Part of a small language model's weights.
Size: width 128, 2 heads of 64, MLP 256 SwiGLU, vocabulary 4096, 2.69M parameters.
Architecture: RMSNorm before each block, rotary positions, no biases in attention or MLP.
Training: a variant of Muon for these matrices, 82M tokens, 5001 steps.
Each number is 500 + 50 x the weight over its row's rms, rounded and kept within 0 to 999. Layers, rows and columns count from 0. Numbers have three digits each. The size before them is the row's rms in percent of the matrix's.

# layer 3 attention query, 128x128, rms 0.0862, rows 70-95, columns 0-127
092:534582543424527443521440517467484509511507521466430550554395486515454504508488476486496444484502433514485528481513562470496478311527404524443543534454490513529487464509488589599553425631529564480529447550515486457553532547463409564478505503569430479550518444451562458513439548432420500446506498476501619429555438519492508424456438535492483513495509498562491557490511420497391430478546
082:423497439548433495539561547493480493566463453620485509576481491483546485556458442442552489501471513493546580512479489507467438637529524480584518533604507540585600571489455403491494523415471476633507470500540425520453515467530514493537515508480527457448440529442533597509499513596473603518485418453530530486469569540474550462516553547494560450508577461412488502470515561493591478455580
091:536524547465462492600489531524553475507495455463510484409561408547484447443471533454542496489457526460520458491419462491519485456451471485367551527456455480541466465505507561524498629536542468449529518482550507429483535469455431390447419580525556662482460528510451518506553547471382465520497462598535429466476502455432445550486568506522491551555430509503558479537598490511504470518380
095:464458571421463596478421385466465566487566485545479447633491542464565481446485473472602460582495474432465479574460446597443391467450510447507458485501414489551503427464540473463498521443534509478515526438483538584471499490478627466431462566457449429490394436522525435510473535494528472499506567442504504509529499598519397517417478448465510547491478479491505517485493475518535565516429
097:507500550537558459467433477487390522533520454548429422508550498480474477542594453507516482494554445519446482498510432456514524461494456473580423519543479418592471507546476456488533541548466406466583558421446426469503464432446508462458559504477540611470483492443493593493511478487487477370584460522436501605592482497586514484525530477390489531539473571505494496428443524436625535492557
085:445456485515553532530508478480549429503440388549463523500417487528493574473582498670441505570502517469425499542467516615563555428448553555533468502433521555492546451481494425558449422470461403509435477453459516519511437555514514546473563506503562526542456462594545554528555470465580498507516508570521516451496478553622483454506557539501450537436524443530514447453453533546541476586410
098:371444503586446506568560492623486456470512519352672498537536523448484485563538492490430434515501539488509451446488517506490489458453449562476512597491545563492547457647516580481467501538525482422573565500526547470466589525510490446440383554513496464485515505493533482489420520464483519525558523542524484532454555478459484521545468510482514575417488475562519480566476435561489534523548
107:470446450578562488488542523510642512521489419578485475439584478544509419388554517457569499552463544500530445577490453383545545495443508545524468560517601557497498502552560463469572468486548400545498477439509422477496547480463527493535443473588527509614481586419566496555471575522559573576569519561511436518480525546421551467530521480500452496493480444484497561501517542523437525542450
097:470550529489452514550502406545518472446479381518506538435507524526559429561462465506431514443556545519483496536492544462399458481562503453508633498488524534459530561480466489472538483529411428493503445521516417510522477433560477539434551384503517572584442507542486551560545402560468591526516417521424395416537517547454464519468506575424518449491546458525441540517421524484541403454467
096:577504498469525460512425485514544554569516449528439495490598401460502536489506556502512438540461511424560518487426569514495528489552473470586509532520549428569461563441432566539537567490451466555451461528583494585493421454533483475560534387500513494394526458425459458528524485576425578495541424549487451455523573499525550517514545545553522614540506502522378585472515452543553466574559
114:489545587514526543442470568491527594403527604445550543461526402517552499412541517530512543534475604545504446584488498561497598549497467444538499443544479523455416540478540533496604615481544431510604569580493404464491456582483505526492528519512483493516477528484436507547509449478577608486580460526537492565575454526553426552453512488521490433553432494549506457497553506494559491530453
115:498502585529480602515423514417409535540560460580480447529354534517500491474560539533530520429519434533487495529423537551455486545453422541555526465413567518495510548473596510395557480544566451467472502499518471492568410476431588482388497476502497472418449461581503422511538528469533510508538513489632498565476496531497506426528511512471477571563460632484510463484472456511478514523449
115:474420521511501636556589573554610526423498511519431542535600494472556598569441485555528498533459451533495470456500419470539521526450562524591480526492468554500473507512537486640531497518472474487572560492559569458431549565526535496533512531515578471519441481469492457405491506430489474578446476422474524519488600528643532511480480502555510573449511501553546491512467481561478552432437
095:412545480540469562489579435541493563441536494521481511589444438514400566442418544446480496503484505498462501456541483553636441576506555468548522428503409404432453459509491458421510496415456576516441559468479510421415528522446482492511490527514520501456569514486517404433453503485548468492445529519454482464456471550486453449474535438614498495418461535538574504452518450444576556455395
100:403487448505445474515484533545500435506452431576412595552514544498565535486414515487528497474410539515525581486513378401482449573556510606456530486480542531535646487436419441406529508512472515519472475558496527509475516511544505485556483568500575531444514504547416466497549552499467509530506620543638503479485518433531449484450545409496557531506476586463460490492546579488512533538513
112:539576542488498503476496509380419602479546429591499428593483480448608474491572521505467589506574539490552507524470568532458399494522433455504432456531553472518498538526494518400589452481460468588475513484592450483535425465510472509445492478494450570477554418537501562612510553527429489486483495542549442481498565457458500461494395461531521560538538472518430528483611515455571452461480
100:537500429390590504492401478487406508542543488406491447557491428456432511442575500539499500454498414503487545449552526538546467447538536519484469519511510522466521497522495469476500500463387535432547394562553539565615501567504432576599508521543514526403442533581523376511532549561503568438505596483418591493557497528491539514505478516398466439496490522494440508467495531581502490510497
106:464528512504539465503548467509549464446435427496546465463470516522586536529533543438379527542498509529445523518471391564570562529521564492450461472495513469423510509516555447611509561551531524392530549547528451389498505508515462505533399488596550464424493497486412478483526523515436518548574365497509558493454487441467507591505540539459597491487520485422558449485551593484371494538511
104:490551490519474506495526508422491556483467487467537488533459543444573483555533431544533407429610397422473520485438522581532469485455462495582460553482473553466475428533462534418537473444406508537516415556478420571474475512631531491397487489589586522583436428524499512550611516515526523485487571440521505491460482442522544470478460547586513561581568519522519426519526524454508492564416
097:467436458463433553568451431511399468533465492526561488490458541549550531537511424460417486476465581539513449513458459492490513476502442495500514447572576439462538556583535473577528436565407500542449511515604478561518428554442453433467494550480479413474464425416490506516455417532478435546494475456522543480474520508481458438533501482457505447367483492490467459478383413363489500531596
095:636467568445548526600461581471437581416549473544463588472560538577456420496563514577505517456558462534454501563507527536506441427562496514587547511447475476479532528508493552543552578507468526588482462539513346431530448498467535465492521490487518559517539514512492499441483504466460508560591515563590503540471625434460516459552501594479480553485450550499540500529431457553474575513496
098:456583463536492541533498525528528567557479392509464538533490535497475512519526533633354576472403478523506500575558519485527534555497466554498430393479514509566399453452526539541525579575532560578514436507555455470480424491502446516523560538541428493469504464494415520535547500505554437488532413395571491539503516506597568431442541436465523480489414578497555479469482478444464468477555
097:487487429444503425440438538507483538445406515499512540454421565505437633535550488469451450505430523512479539531482394501496452503487432524434430543490447544527401457593509471499510438538513601432500538450534499536489516535488569543488546540460513520509528520479554496537512482588435374582486575528511430407534497485495609598515567521467478386417482563546519459484436568535513493507513
095:452490487458477468473470515614549523461596474443542451524464551520514450490500429431507438454617450541551531463530478438495566457567474514403423476470562535488461545500500534445542576381541515492512435572456453451475514436448448466503492520495489537470490486451527459309603519497497468620540550462452485566491514614547486477503480486475501457515510529437467547499403445547525499570541
097:465473501579624536474543455496573522565453499549488564497476448531507499460500574595519486520437463421529468481556574495472541463432547498471482521510476568486422448465490429527450494453529444452530514495511576541455481517475433411497440497563481461564482457549563513495444472518502418483556390497557596524511509503531525577485568511338458586531484398528531504571502586468482631515562
092:464522472513499476560425504506603554456530547387517469476470511476504555518527551508497459437510456573507482557512504514568494553480508409482469487484357587513462543497551447414486452572456549479524533536478544509543449476615503612557510433464531440523419488469493502516549415423511424519515518585404538578561428540546562404555589471549467460457488476554531541536540541438496474532594
# layer 3 attention key, 128x128, rms 0.0921, rows 70-94, columns 0-127
097:502473475496511485481482573523544546426508563473524572551592407406431530545513532519495497564591492553534445513535480557494511454360529458630555516462484521552477337486581514580426510439506501526519508461475520516551509571491539516431501409485492583436499508587508522409519423502459501416537521503476475541505488469589477457489595552531485513428424538493567517466414469493534523540464
105:550407557421567541460480515419375495457501458574539487436513499471509514489463559552507487525516514523478495510491459536473569464549506553549388495482485531515423487487551471403449488531513574440543599511482478470494450424634532437546518516511511537502517526589454487611444489445534443527525451489524483471595452448470424417585517412418468467489482526564515394559410502547526510470424
098:537463627497531383461455520455384420515460483543512504508478496460534545562536519499491529482500448508502539457621458526443573525616443509391423571532533470541511522568532481487421517495566528552382490563550467515485506522487495433537372464488484467524478485487488560475526394486542478507601490536512522501456531449504413465545398562546488467483460440471526488580436515479419494578533
113:454546504540463434584583508510595457542436536522551484474487540590566474451489436473483495476545482442493543525504493460582501565573439587462521511532443465504543520511512473468487528428507553584380482518481504440501518536487457452515520501491485504623512627510532447498471379530446456576537566558523535527388544564535535588523515563584619427469460551484472476480540454554503447577542
118:561492530513488438555553554501509535566436507547430475391401514526508530535487528476525463418551528478477511507451464493404465482582466493479443460635548515565452577546449443494450494550509391451445378482589508472495569536486468439523489476451423492536481508399488472487455576488582529405480587623480540517525573498576524572487493543491448525491532447491504489595537527554482495560535
112:475496432564503511583561510472601506499454512508469571494489592615440524437461492501487477465450520445521476378474515479556510565570490429502479508528631445439547531555509511492594484461473455545535455512565403487492548596421497531504420483519526492517539518338519531500564542602416552511472454493545491522492532480497561517433462487538460470481493467430442446407455499592446456480542
095:458535482530452427488508535457444473536366501548470586536542538587405481484453480516477466497425489561547514536494532532454493458461491469473539442503578505505479449508523494518507575670584538507625543524424445483490570591444532502389477535483623467455435493482514444479530461505484507501536506461509467462389549575502555452371410488566482508502515523428486495550511473512463548478461
104:551415570511495397527509444500576513544438480423498591413496440561502585555434453488459451565561540536501541482608571437506523517460407532509506525435519506590479429528518569495450484506509562442489558476465416454376487444540566487581555485485532524617456541499569554493510542558538494566534555478564458480490532470531429501544460465534418520451524445446497501494547501611466445525520
103:415423522462468527494388532493458449538506487512548572481470361529528439474500519587548583550541556550557488476613648419535550476451466417515580533465480470528469462417490530500505550517533491520530473495471525435433481483554551487445512505494531504494456561566528534493551475438600546511545444439548482573547458440507426451499467426557475424489537521544502509563514400569445412501512
111:548417466517485527503502522552586493512530490522575463533515517467580552464554419526480543534503540520475562589483436492462541459535588482580504529483534532548571466541491448557431553492462490533459534497554459483477530507557511490566468494489555532455469605430456502484561522541568467598613484484616487472488559500428442503494388380552611433601446415467488485561440506599522471531469
097:467438535588500406449503518486502527567451561504527520494578556542490579476430478462476570492499438414543566527552483387551528532527585524415498427554443550489565499463527489585485522443572512488437496575443481552596560543552520524478490419507517543434522516464574492554537384492487520456438557456496518558397540491435525522412553503564566431467522448548399547474492494577499547490455
110:426443544531436518507476512516573488488466487473578430451430588510442478444479436464520475504494562503553397490430431524540516570540516535422523499487526413458541483455509491504460536436553454521420460467526496473621654555515526493479491549505537463588451555509446464480510475588521478571490594473410468532438535482475668522471469559519462508380495471488545514449524484480440451570512
110:607525406549567509507485414453513550441479539470602522341491580480467558457539521443480392496556541478543515592534539509542518545496495503590453545477544602376508486563539482486515478434486514492520517538482515463488474552491444566545529505402478516499517391411481524584537425507585497493414480452473517542518492540559565537491468543493471492453479484525491612546470488502601528478542
105:549587510491489577547402409482492466410513452524533484583453573486500561511567499539431495542536555546488550474549597525572412518464516474589518439421538544433580436542602600447469441478594602500474537474577508533508569435509539481461481562475541518436609481481528562525480438501494423523495532448482519456503609510548545483506450509479566442518510477560415451475533481501547490530522
107:436421508442524441522453460585490475525492486464499554463478437435551459517426499505518565489535555506453465550500448462471471551495457469534448535516516471593418550395485489542470442535474504532545412428429606488525500453492495581476634507597469480458513474574471565514548420490478552427420433487580575476542454473527418474424515562412430443543469433484454470419521556454464547506568
092:419499493513458436535477545493584456574407578475549462498504559561450509519433565414462531437430570566546436460453456525403459497577509573438486396464519566562582463529557583423503554514527466513525439501437458462433466398536561454513516500424520455408527535530430462497519477441498520595504582516429462458465508494483478473452485416497541532504448457441521464415450478548490554448523
098:546561508526463443410474592469418513597536479516504499574458580543497413502550526504565493469550480491394392540545467568491452485471446490562527492494485507534482552537433480448459476542581476453553571441428426482593408474468527452483443509617483424469502467453522582502504490528424529476587499484420512581491496405432468427526501407447527452499510417560439488580513551508493488480491
102:497530473501556443493577458472604565543469564514461546463547531477509541555512483519433516534541381446492501448553527464486589492626391576519555482499508516475423517497546517580467534431508430607523450476499545520486499472520413437540557504366495435524576439413524430469436521526522480491537531475515432547522544515561514446472572527371551515522500411506571421454446509452517479499519
100:517517576571517475463493551467559532480504521516486571525494568559530558502507498561421527534395528506387490466539484536584443498542520452606433533561500479421531405435504555423539471534504421515528550465599497461592554472497519592458448445503463450521539476473517538492486492495567464597560446427474506545526523593536620492436549452558457456508498486606584528531529479572508540445421
100:604419463515498516552454486418500490538564515541570522504538578573503401483497509495510476454488507485500494463460509486599467497532532552543550530554420557525455526468534495502452446595464489483548370437504516442509555586463533451409575581468506441456510587533505414454453571539516565479461534531536515538455476505512542451534442568428515568507554534445386419530391384472485511557473
101:414458532541494549470522489431471538546471553396519397511579498491476533581494509560477545509437566439495537477515524532462435482522511435436528493512484447581467458529460430528507482463415498508559473443474441461509543477573448428500459464508566523573490439541433541559472430516410422484459424551453541410499417483540515457482403503546435440553572563534525520595576492579391406532510
096:459480461477455561537455448407483445521511488455592454397409515432526449402487484509448451467513524559513582470486497372531562457465526475565529501452572551554486530468448553520512438505504459534516430510474432464452534518586463510512598520464520441453506498479483496543555504530493480462531464567480533466441368519515499512515669494531483527530529468584548520419483503341538460439469
102:499483535494428487499521574512540415479468424537535549587523566470571580520520401469544569521483489538449512497454487518511416555554416476499510651499361526529549515458383546507448466488472538569499407403563451580419459504552469481527497479479504483513576554478554575516466487418455586470520525513486544442522532483460442535555493447569512612533559471506515507552478511463473560567483
091:534471429455457473475500487455494555566445405545504559468481391531594457520559485516525528466528467581489510580563535515460538524490498401548538522458498413466447459470526475461488482505478489488490535557474564424458446473618461467437469482578525443527436365483516531421495425496572465510526502457478473457439527494535546448495486564533463630531494483498590577479527524463557544608359
093:515569513391517601491605490478579558396505527462461408425567501570490446464431497462465406549438449500512508478415472462593455452457456546529511467507537379499517616456444544507576560491446461478508510491504507482555456560462543575581493427487517531447486535549503414524520449591421499478619456571482479480479527431398503491506534503449486503481502471447464475542543468485484530452524